{
  "n_head": 8,
  "positions": "learned",
  "tie_embeddings": false,
  "init": "normal",
  "decay_shape": "linear",
  "final_lr_fraction": 0.0,
  "train_tokens": 738200000
}
Each number is 128 + 24 x the weight over the matrix's rms, rounded and kept within 0 to 255. Layers, rows and columns count from 0.

# layer 15 MLP up, 3072x512, rms 0.119, rows 1305-1404, columns 0-31
[[115 130 129 103 131 136 136 156 115 158 132 133 148 133 120 120 116 150 139 131 169 125 143  76 184 102 127 102 102 140 176 170]
 [152 149 123 147 137 143 135  82 165 106 104 115 151 115 142 154 107 135 104 144 111 117 137 107  84 145 176 100 100 100  82 132]
 [128 105 162 132  98 127 121 123 189 104  79 129 116 118 122 177  94 124 119  93 116 134 143 151 147 103  98 150 144 141 102 140]
 [137 122 120 128 128 116 116 133 144 111 116 132  79 142 133 150 110 151 112 105 108 130 160 120 158 107 125 136 136  95 108 119]
 [130 101 147 154 155 110 100 116 102 121 110 150 168  92 124  92 162 130 144 140 132 151 123 128 161 125 124 134 126 141 112 127]
 [133  83 152 149 130 140 152 156 123  72 114 131 100 108 161 144 126 155 163 115 146 153 127 140 110 126 104 120 106  96 143 187]
 [111 134 130 127 116 157 137 125 144 126 119 150 134 119 117 102 122 148 105 144 131 148  94 163 138 151 157  88 145 116 149 110]
 [101 127 132 131 138 132  93 134 126 120 116 130 192 124  94 120 167 153 135 126 110 134 148 107 116 140 116 157 124 214 184 175]
 [129 155 114 148 106 127 128 115 165 130 122 135 112 155 113  95 101 119 153 139 150 120 138 126 145 147 135 133 134 118 123 160]
 [113 103 140 145  94 147 106 135  90 157 122 130 172 153 136  95 132 136 130 134 122 116 112 121 135 136 113  94 123 132 104 129]
 [109 158 132 137 125 114 115 123 141 153 155 127 124 112 123  94 124 155 111 160 161 175 181  99 170 174  94 152 119 157  91 175]
 [ 95 139 166 129 105  96 123 118 125 140 138 115 136 134 116 123 111 141 126 119 132 102 107 133 126  91 121 139 140 129 141 109]
 [176 144 114 121  63 129  96 158 118 162 130 138 123 141 146 155 134 128 165 172 146  97  91 116 146 116  89 177 167  68 120 107]
 [141 142 112 155 104  78 149 113 132 132 126 118 153  74 134 164 159 145 164 174 102  93 120 151 129 171 126 128 121 110 119 136]
 [130 124 115 126 121 160 100 122 165 151 117 116 148 110 189 115  89 121 167 123 169 102 119 154 122 133 138 118 100 129 163 118]
 [141 134 144 144 158 163 103 108 116 153 124 126 119 117 118 148 134 164 126 153 157 110 125 113 121  92  96 157 125 126  94 119]
 [152 140 115 126 165 106 165 126 110 144 131 104 124  98 119 110 124 116  95 139 140 132  86 142 107 122 122 115 133 132 130 109]
 [138 158 113 155 117 144 145  91 149 160 152 142 105 132 107 150 145 134 108 120 130 146 139 105 161 101 184 130 125 122 150  97]
 [157 127 111 118 161 126 124 137 135 155 172 103 143 106 128 140 156 148 154 133 130 130 106 112 159 124 162 110  87 179 147 171]
 [ 99 147  83 114 142 141 136 147 153 115 132 136 129 103 131 129 112 111 155  85 122 200 130 108 122 106 134 128 130 137 158  86]
 [124 119 109 128 139 134 123 139 133 145 147 118 157 149 111 122 126 148 137 140  99 112 120 151 133 118 187 143 132 137 107 130]
 [ 98 112 119 127 126 161 124 107 152 105 136 153 166 127 151 134  94 133 134 115  97 138 126 125 114 104 150 114 103 151 123 197]
 [112 176 131 132 151 116 147 116 112 101 135 150 101 165 115  95 112 158 115 134 115 117 118 127 106 144 133  85 164 135 101 139]
 [115 114  84 168  93 106 129 109 118  95  86 116 151 102 112 111 146 112 107 150  89  81 107 159 150  79 125 148 104 135 169 125]
 [101 152 116 108 110 115 123 122 149 120 144 145 140 100 110 145 144 117 128 132 107 131 138 131 117  91 130 128 110 165 166 139]
 [136 172 173 104 109 138 126 160 146 104 144 186 112 173 137 116 145 103 121 165 134 125 154 112 150 113 154 114 158 158 155  64]
 [ 88 131 117 143 147 170 102 148 140 119 137  68  59  88 167 120 132 141 138 183  96 108 168  86 137 134 132 126  82 168 156 176]
 [137 168 131 142 122 113 134 137 160 158 129 136 120  82 122  98 192  95 122 158 154 119 117 118 145 101 127 126 124 101  82  85]
 [105 102  96 104 138 139 126 129 115 118 162 174 144 140 108 165 153 121 123 157 125 110 121  86  79 119 134 139 123 127 124 154]
 [127 109  95 113 108 101 116 163 107 112 144 137 158 120 152 111 131 136 113 134 122 133 143 130 156 114 153  88 161 109 119 153]
 [116 113 111 158 123  76 123 114 154 156 145 126 133 150 122  89 175 129 120 176 121 132  90 172 108 137 104 180 165 161 122  58]
 [114 117  90  78 129 133 142 104  98 126  92 169 133 126 139 105 122 135 163 120 147 112 132 111 134 135 158 104 110  90 150 158]
 [151 134  99 132 111 105 163 117 124 138 112 107 139 117 150 105  90 133 103 113 122 136  91 123 128 139 138 113  75 142 146 139]
 [135 123 120  99 166 140 123 133  97 129 163 148 131 104 136 144 133 120  88 163  90 107 140 136  72 126 115 189 131 133 106 146]
 [118 154  88 126 156 124 139 151 100 145 138 136 108  91 141 108 130 123  94 144 141 157 107  72 117 144 106 120 139 127 147 103]
 [156 167 109  86 129 130 140 101 116 140 148 119 119 141 138 144  98 124 107 116 121 158 122 143 150 130 156  97  99 148 126 150]
 [120 135 112 149 147 122 143 139 132 144 109 190 159 129 130 106 123 101 130 120 122 133 134 144 127 117 139 161 148 120 148  87]
 [160 142 106 120 119 114 150 112 121 148 143 124 137 144 134 117 127 149 132 136 109 155 107 131  96 114 120 121 141 105 140 125]
 [187 101 159 153 130 149 159 123 122 138 133 132 101 138 140 120 111 116 176 168 123  96 131 122 123  99 147 129  94 115 110  98]
 [105 116 163 180 153 164 126 110 106 152 114 137 148 145 103 142 167 143 147 116 132 136 129 127 105 119 142 163 107 124 124 142]
 [151 116 139 151 106 145 110 122 125 155 106 109  64 136 114 105 128 121  55 159 135 138 148 135 120  94 171 145 134 141  78 148]
 [130 129 138 103  88 129 112 142 105 118 130 119 145 117 102 125  79 160 121 101 124 107 135  81 135 105 131 177 143 139 112  93]
 [113  84 134 140  83 154 138 145 157 183 100 154 147 155  84 132 183 101 102 145 136 186 109 102 110 148 123 141 108 168 179 131]
 [ 84  99  91 131 131 127 130 114 111 119 131 102 130  91  95 111 125 159 140 143 160 109 110 102 123 115 150 135 172 115 188 121]
 [150  97 169 109 136  83 134 125 123 143 145 128 142 132 155 126 128  99  99 160  99 158 121 102 156 104 117 169 131  94 135 115]
 [168 133 164 141 168  88 119 168 127 119 113 123 129  75 160  98 113 110 145 117 108 143 112 130  90 139 137 124 144 167 160 120]
 [122  77 120 115 126 109 137 130 102 156 128  90 135 157 148 126 109 142 175 132 138 143 135 114 132  81 149 162 133 150 141 107]
 [100 140 128 120 133 177 148 119 108 101 122 141 134  80 139 178 122 130 141 123 121  73 130 155 125  82 112 136 156  83 132 129]
 [131  99  93 178 104 110 100  99 110 134 139  99 141  92 111 171 124 121  93 155 113 132 134 103 110 137 114 187 112 144 163 128]
 [124 103 128 110 148 113 132 128  97 107 116  98  95 131  83  85 121 122 149 121  91 159  86  80 143 112 114 185 115  94 115 167]
 [117 116 131 119 150 163 155 127 146 139  92  96 122 142 159 106 142 143  97 141 142 113 155  91 139 101 174 134 195 147 117 150]
 [142 121 138 117 136 146 144 136 124 133 119 140 129 122 121 150 174  84 179 163 132 145 146 113 137  76  80 122 157 122 150 134]
 [130 134 100  68 121 125  95 124 115 143 124 125 146 138 127  64 165 113  76 107 155 120 142 106 133 129 180 114 134 152  88 123]
 [121 110 136  69 111 126 140 132 114 148 142 146  61 112 141 130 173 134 184 102  76 139 137 110 122 143 107 148 108 190 140  85]
 [120  82 144 138 123  94 144 129 109 106 140 131 101 136 152 146 133 114 138 148 146 171 119 172 120 149 108 117 147 133 105  86]
 [146 100 102 122 108 116 159 135  95 170 139 129 118 112 142 135 156 117 126 160 136 109 168 123 144 113 155  98 144 125 136 123]
 [134 106 151 138 113 119 133 135 128 151 110 109 146 121 121  89 134 133 134 130 113 134 148 131 114  92 131 150 142 109  84 134]
 [137  83 176 156 121 102 114 117 133 160 132  99 116 121 102 124  99 128 127 150 187 100 111 162 143 146 162 116 122 129 122 134]
 [146 154 139 146 126 181 116 121 150 165 113 115 173 140 100 133 100 129 107  70 164 108 126 136 157 117 140 119 124 141 137 119]
 [101 133 140 100 169 134 103 114 152 144 102  93 122  73 159 105 110 119 140 125 132 163 138 127 122 129 144 100  80 140 101  92]
 [124 136 112  88  97 131 147  87 112 132 135 146 113 129  85 132 120 114 193  91 139 142 138 100 129 146 123  98 138 111 107 120]
 [131  94 160 130 191 105 102 158 131 146 165 133  98 152 111 149 137 122 101 141 152 109 116 132 123 130 103 136 144 112 128 144]
 [126 131  92 116 140 141 170  93 165 121 137 124  73  99 104 125 138 161 119 130 136 110 119  90 127  99 100 138 127 132 108 142]
 [157 136 123 136 168 108 121 117  87 101 140 137 171 149 146 123  95 105  87 101 115 129 144 130 124 131 127 159 117 101 101 166]
 [149 116 109 114 119 101 132 160 109 118 159 142 160 134 157 137 153 147 124  99 138 120 121 166  79 125 143 180 145 131 108 126]
 [141 114 156 119 132 151 131 123 105 121 123 146 118 206 117 139 141 141 147 119 113  89 145 121 122 130 107 107 120 145 157  94]
 [141 125 153 132 135 118 143 105 103 111 140 166 141 112 144  95 141  85 146  87 117 144 142 171 159 123 127 117 133 106 121 142]
 [138 168 143 161 115  92 151 104 116 141 106 148 117 134 151 146  96 143 136 119 106 131 132  97 116 112 177 124 127 126 158 162]
 [175 110 121 147 177 108  99  77 151  81 151 139 106  79 145 134 130 116 140 164 132 130  78 110 125 129 132 122 115 166 114 114]
 [129 132 112 135 157 119 124 158 175 125 159 118 120 142 105 125 170 105 142 161 112 120 128 120 146 111 139 124 105 145 132 103]
 [133 145 147 142 153 102 136 116 130 169 141 142 184 188 112 123 120 140 171 118  68 151 131  79 192 131 126 153  78 141 124  95]
 [178 156 133 150 116 165 100 161 158 139 152 128 112  72 166  93  93 134  99 127 148 101 107 120 118 128 160 151 138 118 138 111]
 [129 158 134 109 168 114  97 147 114 170 136 116 150 105 105  81 139 138 117 154 132 126 141 142 142  69 138 128 133 146 123 134]
 [142 167 152 134 133 190 133 135 122 101 149 142 131 147  90 125 123 176 166 113 148 133  99 137 123 113 151  77 156 162 118 135]
 [114 134 110 140 171 119 125 125 139 163  72 119 131 158 112 160 138 112 114 111 136 166 125 137 141 101 122  94 126 119  79 133]
 [145 130 151 132 100 131  96 158 142 110 134 164 125 102 175 161 132 154 118 123 158 139  78 140 115 160 119 149 134 109 104 109]
 [153 156 170 173  83 124 160 125 112 148 165 149 150 116 130 160 127 119 151 171 181 157 132 135 118 118 112 132 134 106 164 128]
 [147 116 110 152 129 154 113 115 141 100 105  84 153 122 126 104 135 171 139 111 153 154 105  96 126 141 127 146 130 123 150 158]
 [148 118 128 117 137 166 128 119 164 111 131 157 107 132 174 132 145 149  98 167 161 110 159 105 137 118 112 146  96 138 128 147]
 [167 108 136 115  97 173  95 105 137 142  64 124 159 130  99 133 132 119 128 133 100 120 126 142 107 123  76 106 120 151 132 185]
 [110 133 117 113 129 167 103 145 165 107  97 119 162 177 127 108 114 168 142 123 146 105 151  96 136 148 120 139 174 143 194 136]
 [130 161 108 134  96 157 108 126 142 162  84 154 109 182 147  98 164 178 117 183 183 197  70 126 132 151 107 105 125 110 146  83]
 [154 149 113 141 144  68 118 138 138 134 139 112 169 113 129 145 104 111 154 113 179 107 114 120  97  99 174 134 145 120 144 162]
 [149 130 169 145 149 117 132 133 146 156 160 107 141 115  84 122  83 117 183 122 170 120 135 106 126 111 108 115 119 107 112 149]
 [141 146 155 121 130 122 143 181 129 125 125 118 126 139 104 107 105 127  97 129 106 125 130 100 133 107 173 152 120  80 130 147]
 [ 70 130 141 113 117 102 126 112 128 150 111 104 105 140  87 128 164 121 137  94 132 123 131 103 106 100 122 177 148 127 134 156]
 [113 132 110 136 142 139 110 139 159 118 138 113  95 115 116 129 148 149 134 162 154 131 147 114 140 116 133 155 166 146 134 150]
 [172 102 100 168 140 137  95 160 138 130 175 146 114 106 113 124 123 141 104 142 158 151 168 151 143 153 116 147 134 111  96 113]
 [108 127 190 147  90 146  93 123 101  94 122 139 114 116 121  79 138 116  72 113 122 148 125 129 173 149 130  68 167 108 152 131]
 [144 126  97  96 138 134  74 118 125 145 124 141 130 139 101 142 103 140 151 104  97 154 109 110 116 123 174 140 159 143 104  95]
 [131 170 110 173 154 116 142 135 127 113 117 135 114 138  79 132 138 131 120 136 110 147  90 137  85 144 123 118 111 158 133 139]
 [ 96 182  76 118 135  94 105 143 124 121 121 132 122 114 134 126 143 146 149 127 146 141 101  96  99 132 129 153 191 156 169 153]
 [127 123  99 155 113 115 134 102 148 113 107 107  80 152  92 126 140 177 101 160  91 107 135  93 149 110 123 138 132 132 110 138]
 [147 147 134 138 108 155 132 187  96 110 104 131 142 156 108 118 111  98 146 129 118 140 146 137 146 121 149 154 136 100 180 123]
 [ 63 133 131 135 141 134 105  97 167 112 104 163 110 130 108 147 117 115 105 167 117 115 148  94 114 131 140 126 188 149 111 130]
 [180 155 126 122 153 104 119 121 150 189 129 131 157 122 138 109 121 152 146 129 127  93 122 116 151 151 138 142 205 135 139 130]
 [129 127  77 140 179 127 134 179 118 117 118 117 111 141 167 135 155 144 144 165 132 124 106 116 102 128 116 105 159 139 165 113]
 [122 164 138 106 104 126 104 124 136 117 121 125 150 124  64 113 122  89 113 137 114 145 119 116  97 121 106 162 130 146 129 144]
 [124  97 119 134 146 109 100  69 110 179 131 134 130  92 147 118 109 149 139 109 137  92 123  95  73 129 104 156  86 125 120 138]
 [116 153 172 143 145 170 135  77 102 103 136 123 145 112 153  86 129 148 117 132 120 121 183 111 122 117 104 131 154  71 107 117]]
# layer 15 MLP down (transposed), 3072x512, rms 0.202, rows 1305-1404, columns 0-31
[[140 156 107 121 136  98 161 141 126 120 135 100 112 135  83 120 161 159 119 139 115 197 131 117 138 116  86  87 115 130 112 125]
 [110 177 122 139 127 111  78 115  97  74 101 156 104  71  70 129 140 104 136 115 112 102 117 141 108 116 152 106  95 129 115 127]
 [107  95  95 138  95 130 128 151 149 151 147 140 111 144 122 158 138 100 159  98 117 125 123 114  86 148 103 138 122 125 110 114]
 [131 145 147 122  84 125 125 145 126 128  98  90  87 124  94 135 167  99 153  92 145 147  75 120 102 154 161 158  75 101 105 135]
 [124 130  95 110 164 121  96 130  99 127 108 120 127 133 147 102 142 146 113 136 156 122 155 167 110 132 127  78 136 128 130 143]
 [131 185 119 161 151 156  98 119 189 129 161 130 109 116 119 108 108 166  99  96 143 126 143 114 123 103 121 146  94 162 172  73]
 [123 136 149 153 150 144 129 145 154 114 127 128 120 169 127 137 144 111 108 116 147  87 112 105 143 125 195 146 121 137 186 120]
 [127 123 143 151 163 125 126 107 122 164 137 105  94 115 119 105  97 115 150 115 128 133 109 170 110 124 140 114 148  74 126  89]
 [ 64 130 143 152 119 142  56 107 138 161 115  86  79 114 117 159 126  78 136 132  92 124 134 118 137 131 101 128  96 122 115 153]
 [120  82 138  56 106 157 128 128 141 161  88 135  89 130 132 104 143 134 119 115 163  78 124 139 172 150 109 107 105 108 109 123]
 [147 158 113 143 140 143 114 120 168 127 127 100 134 146 129 102 151 170 111 128 109 153 103 104 134 156  82 111 149 109 133 104]
 [154 121 145 144 109 109 121 155 135 128 106 139 111 158  81  86 105 128 129 126 150 142  89 106 110 110 129 115 119 127  89 131]
 [128 146 130 143 113  71 107 137  65 135 137 150  91  97 117 168 115  91 104 163 105 106 151 108 154 108 152  94 124 164 106 123]
 [109 126 108 106  85 139 120 168 104 106 180 117 146 117 110 164 155 174 128 137  76  84 122 121 138 106 205 106 166 126  66  92]
 [115 145  69 105 124 148 136  63 169 121 141 167 136  93 111 150 132 141 120 119 174 108 133 149 141 127 100 110  86  63  71 146]
 [113 102 107  92  85  95 140 100 106 153 112 118 141  82 129 156 140 137 151 129 147 126 156 162 130  91 141 128 116 113 138 125]
 [138 149 155 156 125 126 131 150 130 128 106 122  71 107 163 148 116 117 102 117 101 133 119  92 162 135 137 143 113 133  87 122]
 [116 139 109 125 120 108  81 147 126 123 138 158 119 126 141 123 136 133 155 103 148 124 125 150 157  94  98 136 154  98 115 117]
 [143 110 130 174 123 115 122 180 106 113 140 151 100 109 134 149 123 141 105 186 131 123 123  82 140 141 124 118 157 127 128 106]
 [133 105 111 112 109 117  97 157 119 160 113 171 127 126 146  99 169 132  77 142 131 112  97 164 134 191 101 152 123 155 147 131]
 [129 119 148 132  95 133 152 120  98 114 103 176 112 144 121 160 155 142 118 156 193 142 146 117 140 115 114 118 116 111  91 121]
 [108 143 124 109  81 114 108 157 107 100 122 132 116 145  95 138 135 132 107 103 130 149 156 116 102 154 136 109 120 150 130  99]
 [101  95 155 134 110 120  97 118 130  98  99 104 103 160 107 159 124  88 147 171  97 109 137 118 155  93 139 132 165 119 140 113]
 [162  89 118  85  72 122 151 128 158 128 128 119 112 162 124 112 125  93 140 120 131 173 103 139  97 113 114 145 129 161 131 142]
 [ 84 110 148 127 107 118 122 119 121 112 101 157 103 142 142 113 113 105 153 102 125 135  52  82 147 103 121 124  99 132 126 120]
 [133 106 142 160 157 153 105 148 104 155 102 104 127 157  78 117 132 117 120 123 118 104 216 130 129 142 102  91 132 134 153  78]
 [125 117  92 108  91 124 150 133 109 139  94 123 137 135 108 144 111 141 139 111 122 145  95 149 129 160 107  95 143 123 111 142]
 [152 130 131 165 136  99 115 123 153 117 131  96 117 103 144  77 117 112 127 127  90 161 143  97 190 129 146 145 141 113 145 106]
 [141 132 141 138 170 150 185 116 115 108 138 156 147 121 123 140  86 100 141 117 126 107 141 148 124  71 100 127 134 108 141 117]
 [114 111 130  66 139 132 174 144  94 107 150 150 110 127 120 117 136  58 131 151 119  76  96  97 178 135 158 173  81 127 152 204]
 [151 124 145 160 163 137 162 108 113 142 142 168 153  99 111 139 135 147 119 120 155 166 116  71 136 122 111  95 112 111 116 122]
 [133 101 136 150 106 116 117  90 127 111 150 136 153 125  90 152 157 130 148 151 123 162 122 120 109 127 121 118 172  84 112 115]
 [103 133 138  77 112 143 153 122 124 143 170 103 135 154 129 112 138 122 109 120 114 135 167 157 105 115 110 121 109 100 148 107]
 [143 104 140 134  96 148 150 119 139 113 100 154 135 115 176 130 126 119  94 109 110  94 109 116 130 166 169 121 160 121 114 126]
 [133 149 109 105 118 147 112 136 140 136 118 138 140 127 148 126 123 104 139 101 157 113 122 124 150 109 131 121 128 149 110 147]
 [139 122 123 117 129 134 116 144 123 137  99 142 141 111 160 127 117 140 143 111 151 167 108 161 115 134 135 119  89  96 169 122]
 [119 133 120 138  84 129 122  82 190 150 107 130 130 158 130 160 122 150 166 109 172  81 192 130 133 132 108 124 133 116 124 139]
 [ 84 124 106 193 176 143 132 136 105 157 135 162 131 151 119 111 101 173  94 102 117 146 129 141 155 127  95 150 144 102 110 180]
 [117 123 127 100  97 124 131 156 176 139 137 116 161 183 129 140 122 118 133 132 115 116  92 132 114  87 177 121 121 110 117 108]
 [118 154 104 129 166 136 128  96 139 140 111 131 150  89 135  63 125 111 126 136 109 136  86 140 139 128 122  68 165 117 120 108]
 [149  96 112 152 113 145 117 162 139 144 149 161 221 128 130 103 130  72 120 130  87 116  99 149 127 155 124 134 125 138  68 148]
 [127 101 163 124 141 104 192 114 117  85  78 117 114 105 125  72 163 154 106 128 133 122 106 130 135 151 120  94 175 115 123 147]
 [138 149 152 128 150 122 105 130 131 202 143  94 147 138 126 122  74 123 161  82 194 170 108 112 119 157 134 151 153 132 100 137]
 [107 146 146 138 110 121 121 166 154 112  96 146 145 109 152 118 110 123  79 141 117 122 183 136 148  82 110 117 133 126 128 113]
 [142 140  96 109 133 173 123 110 101 136  97  90 130 118 133  79 116  97 152 145 122 110 163 102 115 130 115 150 126 106 141  88]
 [144 137  80 142 105 111 125 144 110 133 127 112 183 125 133 115  83 147 116 161 159 108 101 109 148 149 148 128  97  67 132 151]
 [128 127 100 122 154 116 150 123 104 119 150 128 198 128 115 114 143  96 130 183  89 140  92 151 127 130 125  83 117 133 127 129]
 [128 123 163 111 126 120 116 116 157 103 102 136  98 131 116 125 112 110 133 108 130 149 141 144 119 156  93 145 122 131 120 129]
 [108 162 154 117 178 115 113 123 144 118 155 123 154 143 184  72 119 172 127 155 109 142  87  81  97 118 111 134 127 107 131  77]
 [138 176 109 101 135 139 152 119  92  95 145 148  99 133 172 123 135 115 143 123 132  66 117 169 159 155 122 115 144 126 160 100]
 [118 121 107 147 145  97 129 143 170 136 161 124  76 135 122 134 133 101 135  87  84 117 114 139 127  83 129 119 140 153 107 116]
 [ 98 104 135 127 127 133 125 138 101 152 124 117  85 143 120 203 111 119 126 161 100 154 157 170 147 107 155 132 152 163 149 159]
 [131 133 104  94 103 137 113 126 131 151 111 135 214 121 135 110 100 101 136 127 119 171 130 152 110 138 130 134 149 162  99 151]
 [152 127 106 158 159 100 128 157 117 119 107 128 179 110 121  99 118  87  99 144 133 121 170 107 142 133 113 112 165 121 123 129]
 [104 127 116 104 141 100  87 113 135  97 140 163 126 103  91 130 133 136 141 109 137 105 103 126 142 143  89 114 138  58 140 178]
 [ 81 158 127 123  98  87 120 175 134 109 119 106 117 111 133 131  96 126 103 123 145  99 123 119 129 132  64 166 126  99 170 139]
 [ 91 155 111 119 152 128 103 124 123 177 132 100 127 165 114 165 101 105 126 131 162 142 130 109 105 141  48 145  85 143 126 130]
 [138 103 143 103 158 150 157 128 193 135 108  86 103 154 121  90  85 156 122 110  98 177  99 127 109 133 123 136 124 133 153 125]
 [134 138 167 106 150 124  96 114 101  98 124 147 148 135 167 116 138 114 139  95 147  97 103 117 166  97 144 130 143 166 126 140]
 [123 139 145 146 130 114 116 155 108 191 109 147 130 116 153 126 149 124 122 149 123 121 148 123 133  98 153 104 146 108 139 149]
 [104 137 100 146 118 118 126 103 124 145 130 122 107  81  94  81 117  80 138  90 138 101 135 141 132 192 134 121 128 135 134 130]
 [124 126 139 133 162 135 125 118  93 122 115  87 146 107  90 138 113 118 119 103 125 152  93 116  95 147 106 161 140 118 131 132]
 [129 130 118 152 166 125 138 151 111  81 126 114 140 129 126 109 122 138 116 133 125 112 173 120  81 104 146 111 122 144 137 149]
 [115 147 146 143 131  97 119 137 118 142 122 109 117 164 137 144 145 117  62 107 152 144 104 120 137 101  83 119 160 150 138 167]
 [129  85 133 141 138 160 118  92 155 134 139 104  79 139 147  99 131  91 156 135 144 138 156 109 145  94  94 104 132 129 153 149]
 [100 137 140 105 141 142 152 111  81 140 146  98 128 116 137 119 115 101  96  98 104  92  95 142 130 108 124 129  81 120 159 112]
 [127 141 101 129 126 113 130 141 143 137 132 150 129 142 126 140 105 137  94 178 144  99 151  62  91 128 154 112 105 145 156 111]
 [ 92 111 131 151 152 128 168 110 117 114 134 137 166 131 158 163 106 123 141 121 133 122 118 128 109 121 145 155 101 134 142 130]
 [101  74 114 114 105 151 119 128 148 160 151 135 124 165 134 154  90 138 133 103 118 117 129 110 138 143 141 133 103 152  99 150]
 [134 160 167 131 138 102 113 144 114 154 141 140 128 134 163 123 111 151 105 167 116 114 132 144 120 143 129  92 114 122 117 133]
 [138  78 163 142 131 136 142 105  81 146 115 153 112 104 156 101 112 121 119  81 119 140 161 108 167  96 138 166 114 145 146 128]
 [118 181 101 121  61 128 136 152 108  77 112 143 122 136 130 169 118 121 146  74 125 140 148  84 127 181 125 115  97 106 159 143]
 [ 96 103 118 124  80 146  95 133 110 119 101 179 143 137 131 133 122 113  99 166 178 108 108 127  88 106 115 135 111 131 132 119]
 [155 106 110  97 153  95 162 140 146 144 153 141  95 127 141 138 154 119 117 119 111  77  97 121 142 120 168 116 135 164 103 130]
 [144 144 127 122 145 111 139 128 147 164 131 120 109 125 118  97 159 171 139 138 126 141 116 124 119 113 148 105 194 169  93 133]
 [117 182 126 126 145  96 134 116 100 174 124 132 124 152 137 130 181 141 116 134 144 150 134 135 119 118 111 132 133 140  89  90]
 [108 142 122 122 119 100 140  91 126  88 124 119 105 111 136 110  81 109  41  99 147 153 122 133 171  85 152 154 137 123 115 100]
 [169 147 113 124 154 132 151 102 143 137 159 133 114 136 101 106 155  73 157 114 130 124  97 114 108 136 146 147 133 149 147 129]
 [135 136 132 127  84 147  94 121 122 151 113 113 114 131  89 143 116 151 120  79 154 175 121 127 117  90 164  86  88 141 152 140]
 [148 106 122 104 135 117 120 120 178 139 131  75 177 124 141 136 108 142 140 112  96 103 108 127 123 122  86 155 119 121 114 128]
 [113 155 143 109 144 154 133 136 131 129 104 145 106 169  93 136 127 143  88 111 174 124 148 110  95 185  54  71  76 131 135 127]
 [101 144 110 122 139 130 117 126 123 146 130 133 126 110 160  63 135 150 148 130 115 101 120 149 116 132 126 133  98 137 124 165]
 [124 128 154 145 138 150 117 124 138 131 139 112 118 124 132 111 135 112  76 123 109 111 115 125 146 161 138 149 130 139  89 113]
 [115 125 133 118 121 127 122 133 119 104 122 137 126  80  70 116 125 121 113 143  82 125 123 126 142 144 121 118  71  85 169 120]
 [139  85 122 146 122 153 112 102 159 143 147  73 136 154 131  99 107 121 151 136 146 123 121 103 155 139 106 144 113 107 111 118]
 [109 156 112 167 130 112 123 133 104 105 168 148 160  83 111 119 124 132 115 174 121 141 141 134  93 120 141 116 155 107 140 145]
 [136 129 134 112  92  97 121  80 162 127 112 132 146 138 175 113 134 114 127 105 144 120 116 124 104 130 116 112 145 101 172 145]
 [104 137 153  79 146 102 109  98 156 133 113 129  70 122 152 174 117 143 101 185 110 135 120 142 107 112 196 118  82 106 138 113]
 [133 152 169 107 145 157 125 110 124 123 175 171 142 117 108 130 148  93 136 163 130 134 100 171 117 131 143 119 130 155 122 176]
 [103 147 118 163 105  99 146  76 113 101 132 116 107 132 102  97 137  85 106  95 141 108 120 142 124 128 121 166 116 123  91  97]
 [116 150 162 144 154 120 146 109 126 119 107 142 166 153 130 138 156 155 129 138 136  72 113 122 127  97 126 121 134 144 114 125]
 [117 112  89 157 131 137 139 152  96 129 131 154 114 141 119 141 117 114 131 105  81 134 133 123 142 160  98 114 137 118 152 147]
 [123 125 110 129  96 113 140 106 137 117 121 145 124 101 141 120 126 115 111 152 125  87 140 112 124 152 163 105 163 120 127 100]
 [133 115 117 121 138 103 146 139 171 107 134 141 129 165 113  93 169 101 167  97  98 181 151 136 122 120 143 134 118 111 119 137]
 [140 153 166 150  99 107 119 117 168 119 118 145 122 146 105 151 120 141 131 121 117  81 140 124 149 161 103 106 110 154 150 102]
 [101 121 134  93 150 108 125 117 121 102 101 119 113 109 107 162 149 123 102 115 114 108 131 134 134  94  86 119 112 117 142 105]
 [109 168 148 132 125 132 129 148 109 163 143  90 113  87 120 114  68 112 122 143 167 107 109 113 108 132 129  97 126 134 126 134]
 [ 86 113 103 107 145  99 127 156 120 106 137 119 110 138 145 178 132 127 145 114  72  75 131 112 149 175 118 131  95 120 155 114]
 [164 152 120 106  97 123 148  78 170 137  97  87 126 102 125 121 116  94 162 131  89 159 147 154 143 155 113 114 141 144 127 102]
 [136 146 135 126 138  98 144 131 156 162 125 160 106 123  97 105  94  82 149 133 128 141 127 169 164 118  49 160 145 119 125 141]]